config.toml
num_key_value_heads = 1
head_dim = 64
vocab_size = 1024
norm_place = "pre"
rope_fraction = 1.0
final_lr_fraction = 0.0
Each number is 200 + 30 x the weight over its row's rms, rounded and kept within 0 to 999. Layers, rows and columns count from 0. The size before them is the row's rms in percent of the matrix's.

# layer 5 MLP up, 512x128, rms 0.291, rows 453-489, columns 64-127
087,202,163,181,208,142,167,189,217,244,195,200,214,182,209,213,236,178,223,199,256,191,203,175,157,249,175,260,235,222,202,161,238,222,220,222,254,236,200,217,207,210,171,140,234,200,217,244,183,213,193,150,237,190,230,154,216,205,198,269,251,200,195,118,193
091,231,221,192,228,210,173,185,208,245,217,230,177,214,239,189,200,163,255,184,196,193,228,184,200,224,228,153,177,191,233,198,208,173,229,238,155,182,207,175,213,233,236,231,188,250,257,201,250,197,150,211,213,158,218,170,198,228,178,219,201,280,175,172,241
098,197,232,192,173,184,199,188,195,157,180,251,198,183,178,210,213,257,196,170,195,210,168,217,288,174,192,267,225,218,222,255,203,185,212,195,188,197,216,215,169,172,240,185,252,188,161,180,237,167,222,255,217,213,232,263,163,231,152,171,154,211,241,171,153
101,222,200,201,202,180,155,190,207,208,250,203,194,191,206,245,182,174,222,164,184,162,195,223,251,175,253,167,187,204,222,148,120,222,149,250,192,230,183,219,150,209,226,178,206,154,221,148,168,162,196,192,233,162,209,218,208,186,179,173,246,232,223,176,270
099,178,219,154,174,246,208,216,166,163,197,178,206,204,243,174,212,175,242,234,124,208,243,154,248,180,184,220,232,207,193,207,185,201,243,220,187,243,205,166,213,208,206,208,205,207,152,198,202,216,231,210,204,188,183,213,129,178,219,219,209,190,181,168,240
083,175,222,181,190,179,175,218,204,216,244,202,151,191,154,251,172,178,234,178,259,225,218,208,206,194,221,204,186,218,145,264,205,202,260,173,217,192,201,149,227,165,180,206,206,208,209,151,207,202,216,208,229,180,215,262,226,204,250,192,170,193,192,167,180
094,190,236,196,169,203,170,209,180,213,190,193,196,212,227,192,216,269,187,143,219,193,89,246,209,155,210,211,228,203,206,145,182,204,153,153,219,195,191,201,193,217,138,184,192,176,183,132,197,166,233,193,187,189,173,164,206,197,248,203,249,153,125,219,198
098,153,187,203,153,203,242,184,203,205,251,212,192,166,237,222,220,149,228,210,170,194,235,233,195,174,199,170,186,199,211,159,184,203,219,178,224,225,209,138,240,211,210,155,176,217,192,154,207,198,221,244,149,175,189,176,205,201,223,153,182,220,110,206,212
101,264,201,179,189,190,149,216,192,206,226,138,169,217,160,231,158,146,233,166,205,213,216,228,170,190,128,216,190,143,156,195,170,180,174,180,197,244,222,241,219,168,245,221,197,186,162,180,210,188,236,225,213,185,219,232,212,229,234,212,175,179,232,201,155
119,157,250,215,226,247,186,143,221,231,169,232,170,190,219,197,216,218,213,206,152,192,203,184,204,237,199,156,179,186,103,192,226,159,252,209,131,194,211,207,141,202,177,183,148,197,210,169,225,232,224,217,246,221,215,252,203,175,219,187,213,214,260,181,217
087,233,144,142,195,224,146,198,227,214,155,137,194,196,227,185,195,172,193,195,193,216,237,200,211,139,216,156,184,156,212,188,124,214,159,177,223,142,206,197,191,186,228,173,196,159,186,182,232,207,206,199,198,194,200,229,155,197,210,239,201,194,183,216,216
096,126,197,181,243,206,210,232,203,205,168,187,197,217,186,255,217,175,193,210,211,224,240,243,243,230,197,201,162,220,214,170,179,230,236,238,232,192,233,238,184,176,243,225,187,207,263,243,177,190,240,191,179,227,152,201,196,226,137,234,202,241,200,179,207
115,223,203,258,177,232,192,216,213,239,231,182,147,207,210,169,128,229,221,215,128,230,219,233,161,236,213,201,211,171,187,210,238,219,223,160,182,179,221,192,173,214,233,206,200,218,173,179,161,165,184,181,232,214,176,204,207,205,204,170,163,220,201,174,153
086,219,180,183,178,171,266,226,234,204,179,190,173,201,217,222,233,173,213,235,156,208,219,188,168,236,148,215,181,186,199,224,235,243,193,182,187,198,250,151,257,206,238,183,218,153,164,226,229,228,189,217,212,186,253,193,168,170,183,162,153,202,258,183,128
095,167,172,194,178,171,182,216,226,161,170,197,183,190,234,243,203,224,195,269,207,221,292,203,204,177,186,172,187,170,185,230,251,209,217,160,190,232,243,156,226,202,195,175,221,228,227,146,236,222,183,251,229,191,239,198,211,165,187,140,205,211,148,209,228
103,194,195,209,198,232,167,230,201,177,250,242,192,221,237,257,237,155,167,224,220,179,206,212,155,206,259,179,246,183,161,236,223,224,196,204,159,130,215,223,184,228,147,191,142,221,172,193,249,205,229,213,213,202,254,235,152,203,148,241,243,177,187,214,242
113,185,172,226,232,191,183,214,218,237,171,241,194,241,231,146,224,216,182,213,236,211,238,167,199,159,176,173,236,241,197,225,252,196,202,135,201,216,196,223,164,151,192,176,161,152,213,184,186,198,198,233,179,217,189,217,184,169,229,200,199,233,223,163,231
084,184,241,176,210,209,232,235,231,249,205,247,191,211,230,227,202,220,143,130,182,160,144,213,194,248,182,190,148,210,190,201,149,198,200,197,137,170,240,206,191,220,185,213,191,168,224,227,194,148,160,204,184,299,213,199,195,140,241,188,210,205,259,180,183
093,194,168,221,196,239,196,186,198,151,182,204,234,170,209,204,182,177,132,199,178,216,203,244,248,237,136,227,197,200,220,222,186,234,213,189,176,175,220,165,189,257,194,193,217,200,161,243,240,230,161,205,219,169,194,149,214,203,182,163,203,179,139,220,166
091,256,170,202,184,206,204,202,208,199,202,202,201,191,210,176,163,172,171,130,239,159,233,178,191,216,133,152,240,236,220,158,183,188,236,190,220,150,206,174,198,253,206,226,236,210,260,192,164,239,235,148,210,176,231,226,207,204,204,184,220,207,217,177,223
115,181,263,187,157,192,227,274,153,235,214,163,228,158,237,179,246,216,195,183,220,175,243,230,182,228,162,136,202,154,201,195,193,185,182,167,193,249,219,137,189,171,223,180,225,172,231,203,215,228,172,124,185,185,154,210,224,194,252,194,210,250,181,158,134
096,214,188,146,215,226,224,202,204,173,237,184,168,193,189,202,122,185,251,193,186,238,205,154,178,223,181,191,188,213,188,178,201,174,226,212,179,169,153,218,149,150,149,178,110,200,210,169,188,174,204,203,189,206,123,241,168,245,208,189,218,222,140,209,242
088,207,230,195,183,191,220,196,232,194,175,247,240,170,182,172,222,152,189,205,230,185,204,154,226,148,184,193,196,197,184,173,218,147,235,206,306,202,247,191,211,187,150,218,214,149,244,215,153,223,188,194,208,237,207,192,188,205,213,197,213,240,209,200,256
078,193,155,165,159,163,237,257,167,236,133,231,223,179,257,185,216,229,188,215,191,172,204,180,224,160,182,239,191,211,169,216,202,216,261,295,210,209,254,215,163,166,201,233,244,218,207,187,213,204,175,148,203,223,239,181,197,218,188,151,195,193,232,173,247
105,230,168,242,146,228,216,129,201,143,241,232,222,216,222,139,237,169,221,200,180,161,273,187,204,163,149,169,210,217,190,150,203,223,173,194,212,182,229,227,224,194,145,213,188,176,190,286,209,245,213,201,181,248,195,182,179,204,132,195,183,192,210,161,224
080,189,209,249,199,168,194,209,132,222,185,225,233,188,208,200,188,239,147,171,220,179,220,228,201,177,190,199,152,221,194,222,195,243,218,182,281,128,182,203,173,174,203,168,141,205,212,176,197,211,182,209,131,194,174,168,226,200,211,188,235,190,188,171,182
103,198,205,169,184,183,213,243,136,222,231,178,155,184,276,256,201,266,207,187,190,180,208,180,180,212,228,178,177,207,154,241,200,193,213,191,248,229,236,147,188,205,153,211,141,139,193,147,248,189,250,170,161,200,207,232,209,201,204,212,217,170,225,205,186
121,204,264,220,235,195,199,226,171,147,128,211,170,178,189,169,164,265,168,176,164,189,151,182,213,153,195,164,109,219,222,196,201,228,170,205,196,214,221,165,260,192,186,191,187,190,198,200,172,203,200,169,207,256,231,241,166,144,186,250,160,183,177,226,209
092,216,214,231,208,190,158,233,198,222,196,176,262,177,184,126,194,222,193,186,167,189,231,183,216,172,183,187,175,237,207,196,188,192,154,235,244,191,215,180,185,219,222,111,199,227,203,191,193,222,163,139,181,213,205,196,171,168,166,192,232,191,243,182,204
121,142,181,210,242,203,182,155,239,204,217,217,181,194,186,186,209,201,226,196,199,198,219,251,260,203,197,209,146,218,219,190,197,214,169,198,222,152,145,205,108,206,202,231,217,246,180,220,265,247,205,174,201,172,268,170,182,172,225,174,186,149,215,210,248
097,190,133,288,177,182,243,206,198,175,227,182,209,199,230,166,157,234,192,197,191,225,210,186,155,211,232,215,177,176,171,226,192,193,163,147,199,170,182,256,159,204,205,219,236,159,180,205,211,213,205,224,193,268,231,185,240,168,157,202,137,186,229,224,208
098,185,207,208,201,253,190,179,183,181,227,198,148,190,171,191,202,187,216,210,274,235,199,193,248,238,196,229,257,202,158,218,152,186,254,182,241,164,155,206,234,182,214,195,223,189,225,216,141,190,197,140,164,211,187,209,181,188,209,191,196,176,173,215,249
118,187,217,165,195,191,229,193,188,226,185,242,210,192,249,208,201,159,210,189,178,233,222,177,217,223,258,245,249,220,255,184,151,223,174,162,224,191,195,257,220,210,190,174,192,165,204,212,209,210,219,204,176,241,173,222,192,215,229,163,175,168,206,206,206
096,194,196,182,237,208,210,195,280,250,159,228,166,228,204,175,223,232,191,293,200,192,181,175,148,186,164,191,186,217,140,246,230,205,192,192,125,173,153,189,218,172,213,222,189,190,189,197,204,180,175,220,225,249,232,211,197,208,185,185,166,191,175,202,257
110,162,210,185,202,215,204,176,254,229,214,248,172,196,187,206,222,217,288,216,216,237,156,208,123,227,182,227,231,172,174,183,202,198,184,218,193,230,154,178,187,187,222,216,181,214,146,173,198,199,193,189,180,248,197,170,219,144,188,179,205,173,224,146,129
117,237,193,232,183,130,215,253,178,211,142,193,176,160,237,241,202,160,194,153,178,200,164,217,203,221,232,220,185,189,229,221,252,118,194,211,230,211,201,194,197,171,208,212,196,219,255,184,221,231,209,241,159,168,187,245,178,140,185,173,217,185,244,187,194
128,240,211,201,145,185,232,155,138,220,220,184,151,182,223,175,231,247,186,159,167,177,178,172,182,203,197,242,166,213,211,240,238,202,216,177,225,189,171,175,269,193,261,227,144,180,183,184,195,195,204,165,195,201,172,174,184,247,190,203,161,261,207,188,162
# layer 5 MLP down (transposed), 512x128, rms 0.134, rows 453-488, columns 64-127
087,161,226,258,214,188,246,228,223,221,176,214,232,195,203,239,216,186,160,193,175,209,155,182,200,181,184,218,220,164,164,172,245,201,196,260,248,213,240,195,207,198,221,154,182,207,201,189,245,211,199,182,233,181,196,214,277,216,236,251,174,215,200,132,197
087,231,221,197,170,161,176,162,197,171,231,207,223,202,197,197,180,197,260,228,233,197,261,222,147,171,144,185,187,168,243,236,218,211,245,213,214,241,212,193,142,258,231,216,160,283,211,188,184,219,176,199,265,188,158,225,195,208,174,214,164,214,236,196,162
101,201,123,190,167,195,129,260,175,228,173,199,198,207,194,181,216,208,180,173,196,192,200,210,229,204,210,246,207,225,212,173,191,204,197,180,224,199,162,216,161,196,168,178,203,173,95,188,196,189,193,244,242,231,217,145,175,209,243,219,232,287,227,186,167
095,147,174,237,230,181,154,213,219,188,195,196,234,215,179,199,203,155,210,200,248,218,215,184,259,181,218,209,224,198,181,173,239,203,175,160,167,211,199,192,181,181,135,188,219,148,157,197,197,184,112,209,129,225,256,173,233,218,146,145,283,233,199,210,163
096,196,226,138,211,174,178,182,233,182,237,198,191,185,219,214,197,185,204,168,200,195,182,246,164,209,221,222,217,203,197,232,232,165,178,178,242,190,173,265,195,203,201,220,183,189,220,193,187,207,222,195,177,201,229,162,239,187,209,205,219,257,190,201,173
086,160,206,229,207,176,211,154,211,208,230,179,226,194,219,213,207,237,170,183,195,206,252,212,249,259,212,218,244,188,217,214,215,200,157,250,167,171,166,186,200,220,215,212,210,218,239,215,254,171,218,168,210,199,154,220,185,177,173,226,222,195,184,213,201
099,211,198,190,195,182,230,198,151,211,239,175,236,175,144,161,211,250,193,189,165,202,252,175,182,205,167,201,224,239,201,225,242,204,211,214,185,243,181,139,232,193,218,151,256,195,163,134,184,221,169,199,199,190,231,189,264,240,175,173,180,218,244,177,200
102,176,239,228,190,169,187,194,194,182,219,196,232,172,189,238,238,208,223,224,229,171,188,221,216,143,186,150,206,229,220,177,179,212,167,224,247,239,172,211,166,161,177,175,197,194,176,191,186,159,230,233,129,205,248,208,165,228,181,159,175,179,125,186,199
101,185,248,220,172,248,167,233,193,204,199,199,141,177,172,244,227,169,219,182,210,222,231,221,233,231,171,215,222,204,187,162,178,210,184,158,197,260,198,234,159,175,231,130,181,197,202,165,202,233,278,190,170,204,228,246,259,190,246,172,137,163,212,173,187
109,151,252,168,263,219,215,203,227,247,222,266,192,167,245,161,207,214,231,203,95,169,189,177,217,199,175,207,199,184,166,187,214,161,230,210,175,197,212,207,206,196,198,205,162,211,181,187,232,236,224,189,183,248,206,223,209,207,254,223,182,249,286,208,222
089,192,196,210,176,187,213,198,197,178,184,212,207,169,235,191,169,198,212,216,159,228,197,209,235,241,194,196,139,198,135,232,189,211,190,258,191,221,153,201,189,171,204,215,227,237,214,257,197,305,147,203,242,171,166,135,173,159,202,219,181,194,211,230,252
100,235,147,205,197,177,164,177,227,191,242,226,173,171,190,173,139,199,183,158,179,208,220,204,219,170,230,223,167,208,158,203,164,189,143,211,158,179,184,159,179,186,199,188,197,210,173,156,224,266,169,166,218,179,277,193,179,157,174,213,170,187,185,211,261
114,174,221,224,118,208,220,240,211,206,180,175,194,191,209,187,178,210,228,214,163,242,185,212,164,225,209,212,204,201,160,225,179,187,183,204,156,195,239,190,203,244,222,247,187,188,185,198,216,167,189,152,196,238,164,193,176,226,219,182,239,206,196,189,195
085,135,231,225,160,139,121,218,220,142,205,173,158,188,219,170,214,184,208,227,224,205,172,170,239,183,187,231,176,171,223,188,194,209,176,245,241,203,251,193,215,143,243,163,249,248,178,197,240,162,206,241,186,216,244,226,205,125,206,202,170,215,215,168,204
094,183,180,173,219,211,169,215,204,204,246,200,169,199,213,256,237,238,236,251,157,214,266,260,239,167,194,189,182,202,244,199,220,176,253,227,153,175,211,176,211,199,196,207,225,241,205,186,191,224,226,194,177,162,174,223,162,180,183,177,217,204,206,308,172
101,226,208,160,239,227,234,171,205,178,201,213,241,192,233,201,211,253,197,171,215,176,238,236,177,204,179,198,196,176,180,152,204,272,219,214,221,194,173,208,256,181,225,233,200,183,203,153,199,220,142,241,264,199,180,182,240,203,178,209,182,194,191,211,213
116,191,220,215,242,204,222,204,212,219,173,211,190,213,200,229,177,170,125,246,204,177,190,213,215,182,190,150,220,193,222,234,236,189,201,203,209,193,231,198,163,190,206,187,161,132,231,213,203,193,229,221,215,186,187,236,168,166,266,172,179,203,252,178,189
086,159,171,160,177,183,205,240,168,204,208,216,223,217,196,247,203,226,169,169,231,196,179,272,192,217,231,201,213,244,194,230,203,180,152,189,236,210,243,247,165,192,215,241,171,184,155,255,231,225,243,265,199,231,209,254,206,233,221,159,245,205,211,232,225
094,168,244,177,180,176,198,194,208,242,199,197,221,193,233,220,162,170,175,173,213,201,196,171,165,155,191,218,152,143,218,224,188,190,172,195,209,190,197,211,215,238,111,203,248,214,217,130,200,202,242,190,248,182,230,197,210,204,222,191,180,182,174,164,164
093,177,151,196,206,234,177,189,234,199,209,215,205,214,192,181,178,183,162,189,217,148,229,166,253,243,117,180,231,200,160,197,215,218,175,195,238,190,181,184,188,239,206,214,217,146,248,214,208,226,223,161,204,228,209,180,217,201,109,204,217,192,249,176,231
107,212,203,183,172,183,207,170,153,191,248,193,197,242,192,149,217,249,189,231,245,178,207,206,155,158,221,101,199,150,221,213,230,198,180,200,170,219,209,152,201,199,176,189,239,236,165,249,221,231,189,183,146,183,186,160,202,174,231,220,257,192,179,193,131
101,243,243,186,218,238,174,193,169,215,265,213,151,214,218,238,192,189,203,160,186,204,199,196,170,213,168,190,271,241,228,190,160,218,254,242,214,256,176,225,220,186,265,183,200,218,244,154,156,204,222,205,192,248,160,241,186,231,215,174,241,181,198,142,200
090,246,224,205,211,166,203,205,244,200,139,208,231,204,185,195,223,205,159,226,224,211,197,214,189,222,188,172,192,122,260,223,231,180,177,194,196,117,233,183,169,238,183,269,212,167,195,218,212,200,239,199,159,169,219,207,169,167,197,180,208,167,193,209,207
078,241,206,218,184,160,179,235,199,196,270,163,214,266,274,221,189,203,208,192,171,218,209,233,203,209,230,200,193,188,240,168,193,172,213,199,184,180,194,246,175,196,169,195,179,244,185,156,226,167,207,166,194,205,159,231,208,208,196,138,174,248,204,217,189
103,162,243,188,232,224,178,170,218,251,197,253,141,177,201,186,191,162,180,215,224,164,219,187,223,155,218,215,189,253,223,167,203,207,197,200,185,215,178,235,183,170,180,185,210,224,207,243,214,205,206,182,158,208,165,162,180,190,162,189,189,167,169,204,229
078,167,193,208,271,257,246,186,238,198,140,149,212,217,193,189,157,189,193,202,194,231,199,190,141,211,237,164,145,256,149,255,219,167,209,230,129,191,225,219,244,202,207,247,231,197,209,184,223,207,203,205,211,170,245,225,228,207,199,224,183,206,227,194,219
101,174,256,205,181,238,168,200,190,179,211,182,141,214,226,204,221,222,196,197,191,190,240,222,179,175,189,165,174,253,192,239,179,204,187,230,167,171,214,179,244,192,169,253,147,148,212,123,227,165,164,199,213,192,240,220,221,209,205,243,172,205,155,223,160
112,232,168,213,186,201,184,192,178,162,201,198,144,217,155,188,177,255,157,214,217,206,200,211,201,168,255,191,112,219,186,213,228,198,143,158,155,230,199,192,230,197,196,184,142,198,188,224,150,196,172,181,231,220,221,235,142,158,118,211,214,183,189,221,183
092,284,185,163,208,221,188,199,163,181,217,194,193,184,234,202,200,156,215,194,150,177,150,219,280,169,191,227,234,152,199,206,164,112,243,227,216,244,238,139,263,234,198,151,223,219,170,190,216,194,180,206,195,204,195,183,127,211,199,178,153,207,193,202,177
116,167,182,204,199,213,200,182,249,225,224,213,131,159,181,163,195,179,184,170,196,231,194,215,305,195,174,205,227,194,233,238,167,260,209,188,232,206,183,170,178,178,199,222,214,237,216,206,305,199,227,179,221,215,226,185,188,188,214,201,199,150,190,172,220
091,212,224,131,180,191,167,220,201,187,209,234,273,211,204,204,153,182,178,225,241,199,184,233,202,230,189,147,254,206,195,217,154,216,209,221,257,223,174,185,180,212,186,217,148,172,173,225,200,180,197,182,157,162,227,224,188,153,209,169,268,235,138,180,163
101,184,210,187,167,216,226,211,218,199,194,186,195,190,216,183,176,224,164,237,157,201,217,168,203,209,203,186,275,210,147,227,203,133,186,184,238,208,228,173,206,267,222,108,186,197,182,191,217,223,220,201,132,196,175,192,161,142,152,207,191,216,248,207,258
112,188,200,229,220,210,227,192,216,227,207,171,248,173,248,180,194,171,219,164,217,196,204,216,211,223,197,212,184,178,246,168,173,202,162,193,204,157,171,204,205,202,204,216,153,197,210,200,190,203,165,179,253,231,196,235,181,174,154,170,191,203,222,173,148
104,210,182,230,254,262,207,157,246,225,187,234,180,230,212,195,192,231,205,252,192,274,197,197,181,230,203,191,158,141,148,199,241,179,183,242,129,198,214,229,247,185,212,169,137,202,241,173,211,226,178,189,152,189,221,193,230,191,203,199,206,186,215,154,231
105,223,193,170,222,271,197,211,167,274,283,183,195,204,170,191,228,227,268,189,209,259,229,207,243,190,210,178,198,218,185,194,193,208,168,197,226,235,149,232,193,213,212,197,126,222,204,204,257,169,204,244,145,181,211,193,201,131,189,215,215,216,186,200,176
117,139,173,148,198,255,207,170,226,182,240,172,175,211,160,184,171,179,176,223,187,230,230,184,165,182,189,225,207,228,175,145,159,296,203,170,174,226,213,189,177,205,187,181,246,230,193,234,194,187,181,188,241,204,200,167,279,226,206,220,171,233,204,261,187
# layer 5 MLP gate, 512x128, rms 0.291, rows 454-489, columns 64-127
091,201,150,233,181,252,166,206,211,207,228,234,206,168,198,164,142,195,188,191,213,169,219,227,158,150,207,213,203,248,233,191,201,161,200,237,204,154,210,175,193,190,158,219,190,236,192,214,170,226,210,184,219,127,162,168,168,154,190,172,158,221,172,186,225
097,137,259,200,190,188,253,149,229,159,242,237,212,178,180,227,144,144,245,209,194,207,180,186,150,179,209,180,202,201,152,205,211,169,195,228,162,186,181,218,192,241,231,200,172,187,226,185,172,194,145,142,220,157,182,185,216,148,191,177,229,172,190,240,238
094,238,214,240,227,181,191,209,190,164,259,196,231,175,202,202,194,198,146,180,251,244,187,223,170,174,189,214,198,186,222,173,180,223,165,140,217,199,236,247,230,166,231,223,224,193,263,189,255,227,191,250,195,211,263,122,227,223,189,167,223,204,235,175,171
104,222,183,188,267,200,208,246,236,200,203,198,289,208,135,216,181,225,187,202,243,190,164,175,186,167,180,188,140,199,220,217,243,215,172,179,237,142,220,177,208,136,216,212,214,181,234,188,169,208,233,257,222,226,158,155,193,227,224,205,197,196,199,216,148
100,152,241,232,184,200,170,213,207,172,246,216,176,190,181,238,191,201,209,226,220,223,187,218,212,225,206,171,266,218,155,202,198,179,250,164,221,185,188,156,202,198,156,214,172,190,197,203,237,235,239,222,158,217,187,270,222,254,206,169,170,196,204,162,162
101,196,168,228,230,190,215,222,271,156,271,222,216,154,157,200,196,193,198,228,195,221,267,141,198,238,190,180,226,194,183,257,207,180,200,242,164,198,167,163,226,182,233,159,207,256,206,208,182,226,168,231,211,168,219,220,183,206,188,168,163,246,249,186,218
101,133,199,243,205,246,193,149,174,196,234,206,202,177,207,187,217,172,212,240,212,207,231,233,170,146,192,204,205,212,222,151,200,199,201,161,235,235,199,194,229,169,180,167,183,180,203,172,192,146,259,251,170,174,195,178,228,211,157,207,93,226,157,200,195
106,146,186,183,180,225,190,126,179,167,228,232,209,203,173,179,185,169,187,247,181,239,218,187,220,177,233,212,210,156,217,156,256,125,253,210,185,171,208,246,211,230,180,259,196,170,217,226,163,230,174,191,211,182,167,211,221,153,179,185,214,228,199,230,270
099,196,184,212,206,191,221,185,179,166,237,215,223,174,215,178,203,224,189,189,141,196,193,208,167,217,177,215,218,192,256,187,178,262,196,181,185,163,183,147,267,242,238,191,209,207,164,225,179,145,161,182,221,203,159,140,170,248,237,213,209,251,125,221,198
090,132,187,263,172,218,209,163,192,163,232,246,201,189,166,196,164,218,190,200,215,173,205,201,198,223,233,229,184,225,186,237,228,178,204,187,214,193,220,224,179,191,162,190,171,201,225,176,201,144,253,230,226,223,151,220,249,203,189,188,213,220,161,249,152
098,172,266,196,175,151,208,194,206,216,163,149,200,216,235,258,259,163,189,253,175,203,174,229,252,197,175,177,202,236,188,189,209,260,256,148,227,198,226,193,215,171,201,195,218,163,190,218,185,190,204,224,208,276,121,201,180,228,207,221,267,218,199,216,123
112,156,203,234,199,217,191,222,236,242,174,210,179,208,199,187,192,210,210,174,153,254,186,186,217,222,202,214,212,185,163,189,190,167,197,208,214,179,256,186,258,176,221,238,235,214,173,164,217,190,205,147,187,249,183,189,217,218,230,223,171,230,279,221,122
090,186,211,192,259,220,199,183,179,208,188,198,218,213,156,194,158,184,253,220,198,156,176,184,236,207,252,214,230,219,192,216,144,176,227,168,190,213,173,214,157,197,226,234,171,150,201,211,192,160,240,224,242,203,169,218,245,200,173,191,218,168,180,232,244
097,226,196,231,223,172,211,223,221,179,262,222,212,221,203,181,228,210,244,227,217,223,234,166,204,195,184,190,205,168,186,204,184,206,228,187,249,226,187,191,247,212,140,237,212,195,213,185,192,190,172,216,199,259,239,117,247,191,177,223,177,187,201,189,230
106,162,201,222,199,207,212,161,227,181,160,194,207,202,174,134,180,268,251,271,208,217,187,232,194,179,195,197,166,210,239,187,190,194,208,205,251,193,160,209,230,199,234,204,250,166,197,199,217,171,146,208,229,239,127,117,197,225,228,187,169,228,247,177,172
114,204,214,230,149,183,107,171,233,199,154,130,204,149,194,184,208,243,223,227,154,118,207,175,218,223,188,178,237,181,217,225,171,179,192,205,127,173,222,229,194,247,232,221,212,203,209,188,200,198,179,169,227,191,191,231,189,199,224,160,156,236,178,185,237
087,209,209,184,287,162,234,224,238,206,226,221,173,200,200,181,216,192,280,169,152,211,237,232,151,210,229,249,199,206,203,162,183,171,251,167,204,161,232,141,213,239,181,193,237,222,273,205,192,210,199,188,213,217,259,206,199,205,209,182,187,225,216,214,165
102,160,216,144,197,217,170,198,249,211,179,173,237,230,234,223,206,215,243,195,254,173,208,201,193,150,262,256,156,221,132,198,242,219,171,191,223,152,188,166,260,195,203,223,195,187,218,194,163,166,213,173,173,229,219,215,178,202,218,208,186,205,294,240,208
094,208,227,188,149,185,194,204,249,212,190,215,194,198,136,190,215,127,215,210,197,190,195,245,186,220,233,218,195,165,203,186,172,222,177,204,187,185,247,213,210,216,182,183,200,199,215,215,169,246,225,236,214,215,205,241,205,185,232,120,220,187,264,211,172
110,198,309,196,162,218,216,255,162,207,223,194,211,163,210,186,213,205,220,153,231,221,202,199,183,222,176,170,189,161,187,187,178,174,171,165,212,261,211,198,210,203,220,178,259,174,238,202,193,197,212,141,197,166,145,181,262,212,286,206,251,202,220,142,146
102,169,187,209,181,198,211,201,193,192,229,193,232,209,195,171,225,204,190,209,242,223,229,233,223,175,228,182,180,224,187,169,179,151,178,176,168,182,212,248,173,203,160,227,114,215,255,167,147,193,209,234,240,232,163,201,198,231,196,212,207,241,212,241,198
093,209,177,225,206,150,179,182,242,195,204,255,178,160,185,209,237,221,213,194,214,151,187,205,250,138,213,154,246,181,167,196,197,209,186,177,230,163,185,182,195,200,184,211,208,215,243,178,126,180,203,170,171,209,241,199,231,188,221,202,168,177,230,217,203
086,183,202,162,235,168,221,190,171,220,219,236,214,129,166,138,202,204,191,219,204,219,159,169,179,206,163,163,173,237,185,205,193,218,262,237,199,222,191,203,203,233,212,244,214,185,238,221,157,240,195,157,150,151,184,175,159,144,170,186,191,214,212,176,271
104,155,175,239,254,239,135,226,240,190,172,269,174,234,220,173,237,207,196,223,217,195,191,206,226,160,231,211,241,209,181,213,217,162,194,161,204,216,219,201,218,202,201,159,226,179,224,162,162,170,178,156,148,210,181,216,195,218,181,162,186,221,225,189,184
088,169,150,245,172,171,183,229,144,205,223,218,231,201,181,190,244,183,152,151,169,236,230,213,220,142,173,202,182,177,215,224,193,242,219,181,231,157,235,200,208,177,236,182,162,184,215,192,207,224,210,196,201,245,150,185,211,169,221,142,221,137,161,178,175
104,166,180,245,156,219,210,168,261,182,172,252,248,186,162,130,196,158,151,178,245,196,193,214,227,195,221,204,245,185,210,191,201,158,199,176,136,218,150,194,240,181,238,161,247,245,226,208,153,217,158,207,213,191,205,142,224,203,202,125,182,202,202,199,220
103,180,218,166,189,251,201,189,225,175,170,180,245,253,188,213,199,205,247,249,171,221,222,180,201,250,220,194,203,125,160,240,190,231,165,205,205,162,208,223,224,189,191,251,216,173,202,230,194,179,233,152,232,241,196,205,142,146,226,160,219,235,220,206,240
091,227,229,247,237,218,210,189,207,188,232,241,189,209,189,249,179,189,194,242,243,197,187,185,174,223,183,224,202,167,215,201,228,170,214,206,190,174,167,161,222,235,177,257,229,206,189,197,223,215,187,188,201,143,253,193,216,225,187,156,155,190,184,212,186
116,271,194,191,183,197,205,214,229,225,233,187,265,167,241,124,188,201,234,207,183,158,137,229,156,196,218,149,195,185,159,162,186,159,198,186,152,195,194,216,230,203,198,208,175,174,179,219,187,199,239,185,229,209,178,142,211,261,194,246,181,247,235,177,122
098,192,186,228,202,189,203,173,183,137,212,191,177,219,164,184,178,170,204,235,224,211,173,211,176,226,224,182,208,203,162,219,186,161,196,230,200,215,205,223,123,228,191,257,202,176,194,191,242,201,169,209,234,212,227,204,235,161,156,161,203,198,215,155,244
092,246,237,185,184,246,213,216,203,198,187,190,216,194,214,174,216,197,185,194,176,139,158,174,140,185,183,218,188,176,193,181,244,219,164,204,166,150,156,174,171,196,190,212,237,222,183,185,236,282,210,194,213,182,217,180,177,157,233,213,211,198,257,182,208
107,196,205,222,160,175,188,206,131,201,157,183,200,195,222,215,169,205,244,178,174,211,218,196,239,187,207,144,165,244,180,219,208,251,254,218,225,217,190,195,189,267,191,220,246,222,201,224,139,239,180,157,181,206,183,211,193,210,245,171,209,240,170,251,207
093,186,216,200,259,235,217,163,244,241,192,188,110,250,226,204,195,201,211,285,203,236,254,160,183,171,151,152,132,192,137,190,232,195,217,146,180,151,149,196,236,169,211,193,160,187,209,205,178,164,244,195,225,240,183,192,215,241,201,211,179,195,209,213,237
108,193,242,206,194,211,214,156,192,259,206,205,198,182,170,196,227,184,258,234,192,236,191,229,164,263,181,183,205,163,192,175,167,201,186,220,148,215,163,220,188,185,187,234,151,208,218,207,214,193,183,236,217,233,192,117,215,190,194,205,225,175,242,164,158
113,167,223,103,202,249,226,185,221,198,259,199,216,225,190,188,198,222,207,199,208,208,260,226,191,117,169,202,156,208,195,165,184,284,197,190,190,188,243,182,198,215,162,183,217,192,184,219,182,219,185,178,196,219,214,209,215,260,245,252,201,239,169,229,172
113,232,201,194,177,200,226,150,173,208,167,193,166,167,198,198,232,208,189,178,179,199,178,189,194,211,245,251,147,192,209,213,210,179,231,176,225,176,183,190,244,225,221,274,192,189,185,195,183,245,155,201,183,200,201,149,213,210,160,200,169,274,191,195,192